{
  "hidden_size": 256,
  "intermediate_size": 704,
  "vocab_size": 512,
  "norm_place": "pre",
  "rope_theta": 10000.0,
  "attn_scale": 0.0884,
  "lr_head": 0.0074,
  "warmup_steps": 200,
  "decay_shape": "linear",
  "final_lr_fraction": 0.0
}
Each number is 128 + 24 x the weight over the matrix's rms, rounded and kept within 0 to 255. Layers, rows and columns count from 0.

# layer 9 attention query, 256x256, rms 0.105, rows 0-52, columns 192-255
[[167 131 120 131 121  94 145 124 161 166 164 118 112 112  85 128 135 154 116 122 148 127 139 115 161 134 108 153 126 114 132 150 133 125 118  77 110 134 124 139 132  97 141 110 150 113 153  93 112 124 127 148 134  94 113 138 162  90 153 148 139 127 105 190]
 [120 133  94 111 113 105 157  86 120 119 138 124 120  91 109 126 151 118 134 104 117 159 100 129  93 138 119 128 110 123 152 136 135 121 109 115 131 120 113 126 131 140 151 107 144  82 143 124 143 121 127 137 154 155 145 116 145 145 149 124 121 146 104 128]
 [154 108 135 130 115 117 146 145 140 150 141 123 117 134 132 132 135 160 142 112 157 112 157 136 156 134 123 150 103 131  99 128 133 135 134  98 129 118 134 151 145 113 124 121 121 158 142  96 103 113 145 136 128  87 128 140 127 102 136 146 148 135 129 138]
 [145 136 115 108 112 107 145  73 161 166 124  95 113 114  94 130 120 126 128 127 133 131 113 124 131 126 107 142 143 122 146 147 136  99 120 112  86 113 109 140 137 126 168 147 159  91 146 123 126 100 144 130 181 114 116 102 122 116 173 121 123 157 103 145]
 [123 108 129 147 123 137 128 130 112 119 112 121 136 151 153 129 120 154 121 121 105 146 138 156 126 125 150 128 107 138 106 138 124 117 147 140 141 139 145 115 131 153 136 115 134 153 158 156 137 164 141 108 119 155 136 112  82 142 110 143 154 119 179  74]
 [162 106 157 146 150 101 158 118 149 141 127 122 125 120 116 152 127 144  92 117 135 123 142 150 158 104 140 151 144 162 109 167 148 137 107  97 132 115 130 154 122 108 112 151 114 117 137 114 127 124 121 122 129 107 106 129 128 136 116 126 108 127 144 134]
 [121 118 104 121 151 142 131 128 126 106 104 128 121 125 154 117 128 118 157 132 124 138 104 156 108 133 146 118 114 142 147 124 139 140 141 127 155 108 136 135 117 147 106 108 103 132 139 153 170 155  94 100 120 163 126 122  97 173 111 129 134 116 124 109]
 [149  95 159 129 128 157 158 165 108 131 109 124 135 158 138 119 109 126 117 124 133 117 138 148 130 122 138 129 130 136 111 135 138 135 122 151 144 111 154 159 124 109 100 121 111 127 133 121 100 114 126 126 111 123 132 141 114 121  88 146 151 132 135 119]
 [126 124 123 140 124 130 118 118 140 126 148 125 113 103 101 141 118 117 151 149 158  94 140 130 174 129 113 145 135 130 129 141 134 140 105  95 133 129 118 135 128 110  86 147 122 131 119  90 133 102 117 121 141  89 105 154 160 128 151 112 113 133  84 128]
 [111 158  88 124  84 143 122 119 140  96 132 151 108 157 125 143 123 107 159 124 123 125 127 113 132 133 126 123 121 139 167 113 154 120 132 133  99 138 114 157 113 147 123 124 167 120 124 155 127  99 134 146 146 139 110 131 146 112 131 103 105 131  97 155]
 [149 130 116 109 141 126 121  96 106 110 110 108 116 104 120 103 131 110 134 143 131 112 137 144  90 119 127 102 121 116 163 138 108 107 126 142 112 125 104 122 103 163 125 168 154 113 107 131 154 129 112 122 116 161 126 115 119 171 148 122 171 115 132 120]
 [156 128 150 118 142 125 128 160 118 147 124 114 135 117 119  91 135 137 123 158 112 151 167 120 135 150 111 141 151 102 131 133 133 144 158 145 167 132 160 118 111 161 100 126 127 169 114 131 128 157 104 124 113 160 127 115 124 122 131 129 128 123 117  97]
 [131 125 103 136 150 124 116 122 141 174 110 104 147 150 122  88 140 130 150 166 121 119 115 114 141 178 147 124 130 121 115  99 119 144 102 123 134 104 141  96 104 144 144  98 101 141 105 151 118 139 156 120 150 144 131  97 123 123 120 147 120 118 143 132]
 [129  95 124 116 150 120 156 126 127 142 150 114 116 124 138 145 124 139 105 119 151 106 116 163 168 136 156 116 128 158  96 109 110 128 109 143 135 126 118 144 135 122 126 116 110 123 143 115 150 132 107 124 108 139 144 104 127 116 104 118 128 117 134 125]
 [108 132 113 103 130 132 133 104 133 157 148 172 136 117 116 115 157 136  96 127 111 157 101 151 127 123 119 142 103 114 111 133 127 137 133 135 147 143 134 125 129 130 132  84 107 125 159 124 147 141 122 119  96 141 132 112 140 104 142 130 108 108  94 122]
 [114 118 141 105 111 119 144 123 134 115  99 152 146 102 153 134 127 128 113  98 150 111  79 138 136  82 121 148  98 125 120 129 150 115 122  98 159 139 148 141 137 120 150 100 127 111 154 133 152 127 109 128 141 107 163 127 108 140 103 177 122 143 142 121]
 [168 140 130 150 126 125 134 123 140 138 141 123 126 140 119 167  99 124 115 126  96 129 160 118 121  89 110 129 120 130 137 118 108 151 121 120 120 142 126 135 124 123 114 146 123 138 105  93 105 130 113 126 101 131 115 153 160 136 105 122 139 118 125 155]
 [125 108 126 116 103 145  88  94 157 124 123 149 118 133  92 135 148 133 172 154  95 112 144 104 129 148 115  98 128 116 121 102 152 132 119 102 138  94 131  85 155 137 138 102 134 158 101  91 125 146 142 105 138 117 124 109 122 113 155 126 148 129  89 158]
 [113 167 129 138 156 128  94 126 122 105 136 120 120 118 152 130 145  92 153 136 140 133 131 132  99 140 104 162 137 137 126 159 127 142 108 132 128 118 102 116  85 161 136 150 126 130 109 107 128 117 131 130 150 118 142 127 137 117 160  80  90 113 120  94]
 [106 148 146 118 147 122 138 113 148 160 110 127 136 136 131 135  99 137 122 128 140 138 139 146 133 105 145 125 120 156 147  98 118 126 128 150 126 148 112 165 125 164 148 117 107 120 139 128 128 139 124 132 113 166 124 100 116 127  99 131 121  92 143 125]
 [134 153 104 127 104 101 107 121 117 138 141 104 128 102 153 141  86 124 116 104 126 140 125 148 130  87 160 125 117 162 123 137 138 135 117 117  90 136 112 136 121 117 137 118 127 124 107 151 139 146 114 154 138 154 165 127 111 130 149 119 101 112 127 117]
 [155 121 125 117 103 100 146 113 161 118 149  96 122 129 141 117 139 143  95 100 143 105 137 102 149 170 152  79 149 106 156 123 117 140 113 138 133 143 172 132 147 135 136 141  97 138 128 174 152 170 115 126 173 187 125 121 140 151 140 149  72 144 136 125]
 [113 130 117 138 143 163  65 107 154 102 111 102 111  97 146 130 110  86 147 138 145 106 146 126 112 118 127 121 122 121 131 153 128 132 114 156 130 138  91 113 161 141 135 173 116 143 104  90 144 152 142 125 160  94 130 148 138 139 125  98 141 108 139 120]
 [163 110 107 149 140 126 111 110 171 154 147 147 136 148 131 108 110 147 112 158 125 124 107  91 104 144 166 118 142 133 138  93 144 113  89 138 115 141 144 148 128 108 168 153 105  99 125 127 112 136 131 111 151 135  80 138 129 129 137 111  88 116  94 120]
 [167  96 128 122 107 138 150 153 132 133 116 168  99 129 138 100  96 124 123 141 169 146 120 143 125 174  75 113 111 107 143 104 133 129 188 123 143 154 125 144 102 123 155 110  91 136 151 115 147 170 112 165  91 113 142 150 143 137 106 112 153 104 103 180]
 [157 103 139 126  92 167 104 134 118 155 112 118 133 108 148 167 115 158 134 165 146 167 126 118  88 133  87 190 136 166 139 138 142 105  99 160 128 156 107 140 108 113 169 172 175 138 134 129 133 141 148 130 168  86 117 139 144 138 151 132 101 147 121  92]
 [105 134 115  91 157 126 164 144 124 130 120  80 147  91 131  79 138 122 125 156 150 118 103 172 106 126 133 180 120 126 142 105 105 102 126 105 136 111 123 127  88 134  81 136 171 110 126 164 131 133 142 144 125 179 134  74 165 142 120 123 209 109 167  95]
 [154 106 121 140  92  93 112 142 101 120 159 155 126 120 150 130 115 143 143 106 105 150 111 128  88 115 121 153 138 127 136  93 151 128 141 123 121 135 131 137 103 108 148 128 109 109 113 123 143  95 126 164 101 104 177 133  93 161 107 115 132 150  99 111]
 [143 124 152 125 138  95 139 128 122 132 125 145 163 151 100 119 140 119 105 152 135 150 127 115 153 149 121 135 130 117 110 115 119 148 139 150 156 141 116  94 141 121 113 142 159 105 124 135 163 152 120 127 127 126 150 143 139 145 110 145 140 121 137 148]
 [129  97 112 138  49 153  92 138 149 141 117 119 129 163 115 133 156 156 155 115 116 122  93 103 121  96 163 142 125 112 119 104 119 117 175 120 142 138 136 111 144 123 129  85 132 153 127 111 148 155  99 101 158  82 129 150 133 125 123 142 153 170 134 139]
 [131 136 166 122 150 140 137 122 110 122 109 149 130 134 122 151 137 109 122 137 132 152 125 125 111 140 130 115 145 100 139 101 119 133 145 151 119 145 125 131 145 137 125 161 139 126 128 149 123 118 130 146 139 153 112 128 104 132 159 144 163 110 139 122]
 [105  89 130 149 120 155 119 128 103 147 112 139 139 140 101 104 110 143 171 113 115 134 126 146 143 154 129 121 125 135 154 121 148 116 141 156 130 141 147 112 122 156 122 141 168  88 148 133 114 128 153 145 112 131 145  94  75 132 137 136 149 128 105  74]
 [ 91 150 104 169 152 137 127 112 138 113 127 133 119 110 135 141 145 112 167 125 110 122 118 130  90 144  97 120 126 172  96 125 157 123 104 136 137 126 127 148 134 122 112 175 159 113 118  74 110 133 138  91 125 152 143 165 123 101 150 122 135 132 112 169]
 [110 147 143 161 135 134 125 140 119 130 150 133 117 112 135 161 134  82 146 150 134 124 142 129 141  95 159 153  99 163 103 144 143 129 121 102 116 147 108 127 113 139 132 155 131 129 112 125  92 159 146 125 164 177 131 129 114 145 138 127 111 114 127  96]
 [105 124 135 136 117 121 147 120 152 117 136  91 119 126 133 125 179 120 109 125 123  88 151 129 148  96 121 106 127 149 151 105 119 106 113 122 147 115 170  64  65 151 172 141 161 141 140 115 133 131 108 111 174 151 100 113 127 130 185 120 121 116 112 109]
 [117 118 127 156  84 146 155 163 167 158 150 108 126 132 125  98 161 127 109 130 143 140 144 154 142  88 101  97 112  86 100  99 111 132 151 131  96 145 128 186 128 126 155 105 113 142 135 135 118 168 150 139 126 128 146 108 111 116 107 170 122 142 122 164]
 [105 138 134 123 107 120 142 107 179 124 123  84 110 145 130 134 166 106 119 150 143 130 147 101 139 159 160 103 128  91 123 115  92 101 137 129 114 127 136 144 145 157 148 127 109 132 113 157  95 143 108 146 124 152 146 120 150 122 137 113 114 100 156 135]
 [151 143 147 119 132 131 132 101 119 145 131 108 128 124 139 154 138 125 107  88 129 133 128 181 160 172 118 129 165 144 129 111 125 108 110 150 148 128 132 141 109 103 121 130 109 106 104  38 169 144 107 154 113 110 107 140 118 163 114 152 126 137 105 156]
 [153 114 114 134  78 162  79 103 139 156 137 142 125  93 119 183  78 111 125 153 136 115 156 136 190  65 133 177 134 163 115 145 103 133  96 161  98 137 117 113 139 154 158 185 126 140 109  84 104 135 121 117 149 125 103 138 153 151 162 108 103 141  49 110]
 [154  91 122 162 103 124 141  85 168 171 119 101 148 145 109 139 127 130 144 162 107 153  95 152 120 125 149 122 128 148 117 111 147 146  95 103 117 188 152 106 147 118 151 113 108 145 135 150  90 102 169 155 120 166 151 114 133 137  97 146 112 108 154 113]
 [ 76 127  98  91 190 136 128 128  90 148 104 158 162 131 151 107 138 124 101 152 154  78 121 130 135 161 129 147 126 123  82 127 125 145 137 145 136  90  79 111 130 127 136 147 138 139 119 181  45 110 154 121 141 124 131  90 125 135 124 100 118 119 166 110]
 [155 158 108 122 148 142  92 139  91 122 128 134 116 106 142  94 138 168  83 127 142 117 118 132 130 132 118 112 125 160 120 123 123 155 182  94  96 146 136 113  98 150 113 118 113 169 110 133 144 147 126 135 125 147 163 110 115 147 121 118 144 146 142 135]
 [ 95 136 149 221 134 194  90 130  99 125 139 119 126 134 120 119  85  99 186 178 145  44 120 152 156 126 138 105 101 157 102 141 104 112 130 160 136 125 110 138 125 133 130 144  73 143 157  60 120 157 141 106 202 179  80 124 109 129 132 147 126 134 106 146]
 [131 149 158  93 138 131 136 145 145 132 139 128 103 177 132 138 173 159 140 135 120 148 111  67 114 140 147 129 145 106  74  96  83 115 129 163 120 155 110 147 121 153 165 115 146 102 122 112 131 151 129 109 144 154  76 108 117 106 134 146  71 130 116 135]
 [132 122 134 175 162 135 130 124 121 161 142 158 140 131 140 134 158  90 142 139 121  95 105 180 130 160  72 138 148 116  84 112  99 119 146 109 154 148  93 114 145 112 107 156 109  91 160  71 129  85 125 135 132  58 159 108 106  91 159 196 112 135 105 112]
 [149  94 118 181 105 156 162 131 147 109 122 123 140 112 121 155  74 123 142 164 140 136 151 114  83  91  98 129 131 175 122  97 142 151 147 133  98 188 150 125 140 113 153 164 119 137 144 109 119 163 130 138 134 125 102 170 130 131 116 114 130 136 108 166]
 [125 120 130 142 110 145 116  99 145 117  98 133 131 122  84 120 129 120 115 150 143  96  98 132 145 139 123 132 101 116 168  86 130 131 155 155 140 120 120 120 131  91 104 168 138 129 127 111 164 114 131 129 104 152 147 139 136 146 133 112 107 114 119 130]
 [ 73 169 146 131 125 146  96 136 168 176 131 142 155 132 167 146 130 118 150 160 164  92 136 110 178 131 135  88 109 119 131 109 147 138 104 119 122 137 111 168 139 118 113 154  91 101 121 138  62 131 161 106 125 113 126 141 121 155 143  96 114 125 145 115]
 [109 173 150 130 120  96 166 119 172 140 154 106 136 139  85 148 143  97 111 155 175 126 173 128  94 132 118 155 156 149 152 135 146 137 146 128 169 123 132 181 163 149  94  93 161 147 162 122 125 133 141 113 103 127 102 143 169  99 114 109 106 130 140 130]
 [127  98 107 137 142 145 113 111 138 145 119 114 145  98 117  64  96 147 119 139 179 145 130 116 119 178 109 149 117 110 112 135 118 134 122 123 135 104 109 164 124 114 138 156  64 128 128 109  97 175 155  81 120  96 125 117 108 118 112 118 108 121 113 176]
 [172 128 143 128 126 130 127 138 139 137 157 117 130 119  92  93 178 144 107 121 164 173 144 152  89 127 107 144 154  92 172 113 128 118 124 132 166 136 130  89 119 137 110  67 133 127 123 110 142 112  83 174  88  78 128 164 210  76 120  92 120 158 162 159]
 [125 103 153 158 112 107 136 108 141  90 141 146 139  56 129 163 121  82 169  92  89 109 146 140 134  88 111 100 173 181  98 100 126 127  63 120 154 133 121 112 161  98 102 148 112 154 146  76 117 126 119 154 142 134  89 137 115 146 165 121 142 120 124 124]
 [130 111 125  93  98 152 151 157 108 139 137 118 121 116 145 153 130 150 131 167 133 102  85 173 151 113 104 111 105  82  87 100 161 138 147  96 139 124 131 179 124 111 103 116  73 166 135 100 140 163 136 140 117 125 141 133 127 111 172 145 109 136 128 147]]
# layer 9 attention key, 256x256, rms 0.106, rows 0-51, columns 192-255
[[135 101 138 155 128 110 135 147 124 128 154 145 131 121 138 160 119 106 115 142 147 121 159 104 154 131 114 141 148 117 116 159 131 131 128 116 101 124 111 147 129 117 143 123 109 136 121 136 116 117 117 120 112 119 137 118 109 137 134 142 117 124 127 103]
 [117 122 114 130 135 123  86 153 160 186 146 128 120 124 116 117  96 174 141 130 137 144  97 140 150 147 121 122 121 130 152 143 137 112 121 117 146 150 108 115 108 140 145 104  95 107 103 153 143 144 130 144 134  51 144  75 143 142 135 148 150 131 127 129]
 [146 132 117 127 104 116 184 110 111  96 103 132 134 153  99 131 128 115 115 147 144  99 133 145 109 114 121 133 121 140 105 115 105 147 113 143 133  98 144 122 167 109 106 145 116 117 159 101 121 120 139 111 110 159 120 144 153 109 131  98 128 128 144 151]
 [136 116 121 152 154 121 150 149 111 141 151 126 130 137 145 177  91 113 103 149 116 126 135 130 153 145 111 123 173 133 113 121 103 115 128 109  90 137 113 131 124 113 130  99 136 106 125 123 128 126 104 119 123  93 141 153 102 111 122 148 120 121 131 127]
 [120 164 141 117 130 137 113 128 109 119 135 130 121 112 162 138 156  95 123 127 111 113 124 110 116 112 160 147 141 122 144 134 119 108 122 129 108 107 123 120 156 117 108 128 135 143 113 135 137 140 127 136 132 160 122 153 138 145 118 129 129 113 131 137]
 [107 125 128 121 119 119 131 111 111 111 113 123 131 120 133 143 167 109 124 101 162 132 151 122 134 117 126 139 125 142 117 156 123 129 127 141 145 146 116 112 168 104 135 159 123 158 137 114 103 144 125 127  91 156 129 143 132 117 140 118 109 106 127 159]
 [140 132 125 122  95 139 137 139 114 120 127 127 129 135 139 111 117 164 127 128 127 135 123 128 131 132 163  86 108 113 112 119 163 105 120 131 154 131 114 103 113 119 110 160 142 164 123 147 124 132 148 135 128 127 160 121 115 118 126 154 112 129 112 113]
 [137 136 134 115 140 129 144 111 143 110 135 135 119 121 135 118 163 116 128 113 120 130 156 106  93 152 145 143  94 132 107  98 108 126 147 107 149  91 143 146 149 136 159 118 131 177 114 131 164 132 139 132 133 168 113 155 130 127 139 131 129 130 133 110]
 [142 114 114 135 117 114 158 142 126 136 117 135 119 138 167 145 143 158  84 163 152 122 165 123 140 149 103 137 154 152 111 113 101 137 138 124 152 148 127 119 153 125 113 144 124 136 131 159 159 144 126 122 120 127 130 139 124 112 119 144 115 144 151 127]
 [100 125 136 120 164 105 125 135 135 131 143 127 148 119 109 156 122 153 150 129 130 123 140 118 100 150  98 117 137 129 138 117 130 138 114 140 127 141 148 135 113 146 153 134 110 102 142 146 145  95 121 147 129 108 132 118 125 143 123 132 156 158 133 120]
 [ 99 165 139 127 155 123  88 138 156 136 148 113 102 119 162 160 147 133 120  90 153 161 103 113 149 129 136 144 135 142 126 105 150 128 140 100 128 153 134 113 131 134 120  95 138 102 119 135 156 135 118 132 111 126 129 141 121 146 112 128  89 136 127 122]
 [141 143 166 127 105 125 126 133 114 117 132 135 113 142 137 160 137  98  99 121 119 121 149 122 116 129 199 126 126 118 120 140 144 122  86 175  97  76 123 109 142 135 104 117 126 153 123 160 162 107 164 117 114 149 148 112 128 130 150 107 137 139 154  87]
 [145 145 144 108 155 132 108 122 106 116 104 131 139 131 117 157 116 122 153 105 130 120 135 124 140 113 141 117 108 120 140 134 151 178 161 129 127 134 152 135 134 103 113 134  99 103 114 129 149 119 112 134 127 110 120 139 137 113 128 113 113 109 117 105]
 [146 143 149 120 109 144 118 107 137 148 121 134 116 103 162 115 173  97 138 121 155 127 196 138 124 121 138 120  87 146 144 121 123 120 113 151 136 132 126 148 116 138 154 135 179 154 107 127 119 155 146 131 155 144 137 127 119 117 144 107 144 144 148 128]
 [139 127 124 124  95 112 104 139 145 116 121 103 126 148 130 122 124 124 162 124  87 123  80 128 136 103 142  76  88 115 116 156 116 145 117 134 128  95 127 135 130 133 125 128 133 129 123 152 195 143 137 129 104 137 101 110 114 161 113 133 108 130  94 146]
 [116 138 143 122 131 151 114 109 164 123 130 107 133 122 150 105 144 110 152 109 150 110 155 105 149 114 121 136 138 103 122 146 155 141 145 149 172 103 106 145 136 138 122 158 161 154 127 125 137 117 110 123  97 167 106 154 147 118 138 116 115 153 112 108]
 [107 122 118 120 117 153 108 141 114 112 115 121 137 155 106 127 113 124 110 160 120 102 117 118 146 152  64 118 140 137 144 175 102 144  98 142 157 140 113  88 150 181 155 157 147  90 158 137 130  71 137 116  99  73  99 113  97 147 143 147 178 122 103 110]
 [148 134  95 122 101 109 165 165 109 124 146 129 122 131 144 134 100 138 101 132 140 124  84 113 131 132 121 156 142 112 129  98 111 158 102 113 103 144 166 107 131 123 115 107 111 120 131 130  95 112 128 123 115 137 137  96 156 168 112 147 132 112 127 126]
 [122 153  94 142 149 153 110 136 131 136 126 142 117 127 130 133 157 147 131 152 131 147 117  95 139 159  98 125 149 145 130 134 168 120 111 122 136 126 108 110 141 113 127 161 126  99 140 125 106 120 127 148 117 100 157 104 142 127 119 164 164 101 118 131]
 [158 189 102 124 165 142 146  99 131 118 132 139 131 158 136 127 163 111 131 122  91 128 108 114 120 144 144 111 110  93 129 146 147 158 133 114 124 116 131 101  97  95 155 128  92 124 137 109 152 116 129 107  87 121 143 141 143 142 143  99 132 117 105  96]
 [123 147  91 127 136 112 128 126 124 132 131 170 112 119 126 165 118 140 132 149 123 135 119 138 130 156 127 116 156 142  98 138 154 135 144 114 129 145 115 116 119 128 108 117  83  91 148 131 106  74 121 127 150 113 117 127 121 137 123 135 140 106 154 116]
 [143 172 157 110  73 146 128 119  99 122  88 117 142  83 169 113 158 102 123 120 119 151 135 123 129 119 148  84  96 140  68  94 129 166 133 114 141 103 120 173 126 147 151 107 131 134 134 140 113 107 117 152 109 154 142 120 117 144 138 142 158  75  86 143]
 [131 111 142 102 121 117 153 148 148 113 118 129 149 131 126 104 119 139 123 140 106 154 115 127 147 119  80 147 158 147 138  91 116 156 128  98 120 143 165 156 108 133 118 118 172  98 129 127  82 125 106 118  78 124 114 116 116 123 130 142 111 160 111 138]
 [ 98 172 113 109  95 137 115 164 129 118 153 128 107 121 103 131 146  91 132  91 130 136  69 114 134 112 116 112  97 142 135 118 126 107 140 135 113 118 138 132 117 108 143  96 132 145 151 117 127 158 124 144 129 138 173  89 114 150 107 168 147 112 149 131]
 [ 98 157 143 153 153 117 127 128 100  85 179 137 128 148  68 135  62 153 124 163 121 101 133 116 144 126 181 144 169 140 162 169 152 124 115 138 137 113 159 172 139 109  70 112 122 156 112 158 115 111 166 118 111 166 128 116 122 133 116 102 135 124 102 129]
 [135 119  70  97 125 118 106 156 153 120 117 137 142 166 102 103 110 123 170 139 146  84 166 144 131 119  93 158  98 119 137 115 128 151 184 110 114 157 137 139 121 162 160 100 154 129 120 130 122 108 100 107 149 173 150 137 129 139  82 126 118 116  73 129]
 [103 113 128 170 128 124 104  97 158 134 110 110 117 130 151  77 126 126 137 145 130 128 133 148 173 139 101 115 162 117  93 152 126 134 166 144 185 123 130 186 123 103 121 133 124 123 158 120 175 155 124  89 116 137 103 102 153 157 109 125 115  95 118 160]
 [ 60 105 127 124 103 144  98 108 109 133 129  89 117 139 116 153 120 118 137 108 189 142 145 145 151 105  95 137 153 166 116 166 108 129 129 140 144 182 118 113 148 149 200 150 161 143 134  81 134 153 133 118 163 100  88 143 143 132 116 167 144 127 137 133]
 [125 133 149 132 148 140 123 150 135 136 163 123 122 154 164 153 161 126 117 126 121 127 151 119 124 114 120 109 114 126 138 168 128 124  86 118 118 105 103 127 154 157 132 147 126  88 145 163 119 125 136 122 125 125 126 118  92 134 152 158  94 115 130  91]
 [201 104 129 100 113 126 169 141 100 166  97 157 162 124 144 129 123 142 118 155  96 126 123 150 112 135  86 135 151 105 128 150 124 155 125 160 155 126  97  81 116 117 135 169 167  77 117 134  96 129 126 150 138 117 110 153 122 146 164 155 144 109 121 133]
 [136 111 121 114 162 127 147  89 118 135 159 111 118 143 140 159 161  98 135 144 132 147  89 112 105 107 140 120 154 151 109  90 163 107 122 133 126  88 136 141 117 133 137 111 177 149  98  98 158 141 126 157 157 115 123 101 118 144 149 129 157 145 163 151]
 [167 148 138 114 168 143 120 164 151 128  90 133 134 119 140 127 143 166  96 124 117 146 107 110  85 141 149 144 127 111 157 111 121 110 145 144 128  96 116 140  67 113 162 109 173 140 108 135 135 140 146 130 156 129 143 104 127 146 159 147 132 119 116 125]
 [125 114 132 126 165 116 131 111 108 131 100 146 127 147 145 116 108 174 125 153  97 142 117 120  95 124 170 132  90 100 160 130 175 101 131 119 108 132 140  96 162 112 115  98 127 104 126 132 133 106 143 118  86 142 188 120 167 113 134  94 124 132 167 129]
 [118 175 115 115 114 154  88 107 133  86 141 109 156 140 153 115 139 119 164  96 129 135 109 127 102 120 139  80 102  93  99  98 131 124 128 162  84 117 129 105  80 124 158 118 133 143 134 136 124 182  89 115 157 154 135 156 114 118 174  97 125 106 118 140]
 [168  98 148 140 112 120 130 117  89 104 116 131 138 129  91 117 151 173 123 114 101 105  64 136 152 105 160 119 142  85 143 151 121 161 163 144  91 127 117 133 146 103  97 142 159 144 140 112 132 103 124 159  84 130 122 145 136 116 128 124 156 116 142 131]
 [139  64 165 155 123 151 148 130 127 134 127  76 162  83 107 108  74 118 139  69 134 138  63 149 108 142 141 141 102 200 141 124 130 123 102 132 139 167 145 124  95 111 171 112 119 166 143 126 156 152 151 113 139  99 118 129 110 130 152  82 134 145 147 115]
 [119 109 149 124 115 145 163 149 132  95 126 145 107 117 135 138 124 153 149 120 103 108  96 118 124 149 136  89 117  95 143  81 102 120 114 127  97  95 152 114 119 175 147 175 164 128 130 126 109 134  99 116  94 135 102 115 107 127 146 141 125 107 104 104]
 [153 122 131 141 135 123 130 140 147  91 184 110 134 137 144 163 162 142 138 103 124 103 140 117 114 119 116 146 141 126 125 119 120 127 155 142  89 113 142  93 126 165 159 151 145 149 110 137 112  99  86 145 155 110 112 119 121  95  97  69 115  93 153 132]
 [133 156 108 125 124 182 127 135 139  87 153 149 102 121  74 101 120 114 155 108 145 172  79 137 118  99 126  97  79  91 147 123 116 138 151 167 100 132 144 133  80 141  85 121 145 121 112 168 108  96 157 136  85 129 128 100  69  77  87 136 112 122 140 104]
 [115 136 132 159 146 113 121 139  77 126 160 154 119  85  86 107 132 131 125 159 112 120 117 127 149 110 179 124 108 164  96 154 163 114 174 124 124 107 105 150 157 125 165 106 144 118 150 149 125 154 115 143 121 179 165 135 130 161 115 125 139 146 114 138]
 [134 123 106 143 111 100 147 129 103 149 113 134 142 168 112  96 156 144 123 125 102 171 121  87 133 124 144 142 130  90 107 131 144 111  90 131 120 119 101  91 161  84  98 127 103 101 127 140 121 152 157 118 135 183  95 135 151 112 111 125 124 151 156 130]
 [140 139 122 116 157 109 143 127 106 119 164 154 127 110 194 140 114  87 103 152 151 136 181 163 120 155 114 147 151 107 145 156 131 123  84 129 143 108 110 108 103 117 134 171  91  93 146 116 123 125 114 148 125  97 107 144 167 136 112  72 151 134 154 153]
 [148 130 128 121 181 103 111 122 149 128 132 160 147 125 123 129 154 118 112  90  86 151 103  98 109 117 170 135  68 134 139  89 126  90 172 151 102  99 136 137  93 112  92  93 141 140 111 144 136  93 148 142  71 146 145 116 110 173 111 147 116 106 130  81]
 [159 109 137 125 107 112 108 117 118 148 145 121 115  97 107  81 120 142 168 132 159 113 110 125 128 129 130 148 138 116 124 122  89 128 121 113 118 145 123 127 110 113 108 126 143 158 132 121 170 147 129 124 103 154 120 107 164  93 165 122 124 115  95 145]
 [132 113 107 167 125 166  92 135 129 125 135 129 130 132 100 142 114 142 134 155  92  96 160 112 106 137 138  98 105 131 131 140 159 122 108 140 117 115 172 101 122 127 123 135 139 137 130 157 106 116 113 113 142 151 117 143  83 117 118 109 110 149 157 118]
 [ 84 153 113 132 152 131 106 145  97 146  98 131 136 140  96 139  77 131 141 130 114 108 127  93 136 157 142 126 187 127 130 127 157 181 144 117 116 136 108 155 140  69 121 109 152 132 139 125  93 103 136 148 155 126 101  99 153 130 138 111 104 143  62 164]
 [152 143 100 114 103 142 113  86 133 126 108 167 166 111 119 109 185 143 145 140 114 135  91  90 115 107 152 120 133  95 140 103 169 139  91  70 108 105 127 132 101 124 100  95 128 141 146 112 135 158 145 129 109 111 172 134 137 157 124 142  94 187 113 172]
 [149 149 108 124 127 144 125 129 146 140 130 113 144  96 130  92 130 151 153 112 100 116 106 140 114 138 112 111 131 150 112 154 157 107 148 130 137 134 145 112  83 128 149  58 127 156 122 134  83 140  88 116 120 123 142  99 123 107 137 116 134  83  96 124]
 [ 86 119 140 126 130 114 133 122 184 110 162 160 138 104 173 107 114 103 130 111 138 108 126 103 151 124 145 169 109 158 128 138 132 108 121 135 168 130 149 153 102 118  81 154 108 104 128 100 138 115 140 126 116 114 121  70 195 128  86 165 144 165 145 141]
 [100 141 101 131  87  77 149 129 165 172 124 134 123 154  97 129 149 145 126 168 128 161  99 102 123 139 174 125 105 121 111 139 144  71 178 123  93 133 148 116 138  86  97 100 171 131 154 148 138 168 116 134 145 124 168 125 122  95 100 162  99 120 191  98]
 [145 121 120 121 126 117 137 125 146 138 149 106 132 128 113 139 109 111 114 139 123 120 153 133 104 138 117 151 140 129 123 121 141 134 100  87 155 173 165 115 124 144  95 150  90 102 108 126  99 159  98 134 125 149 108 132 123 133 141 119 138  92 129 131]
 [162 161 116 123 144 142  50 119 136 171 113 102 123 128 153  97 136 141 113 147 107 108  69 107 119 116 195  81  73 145 144 139 105 128 186 150 170 152 191 143 113 122 115 135 163 146 152 124 165 199 127 161 121 161 140 126 116 118 160 114 122 164 122 141]]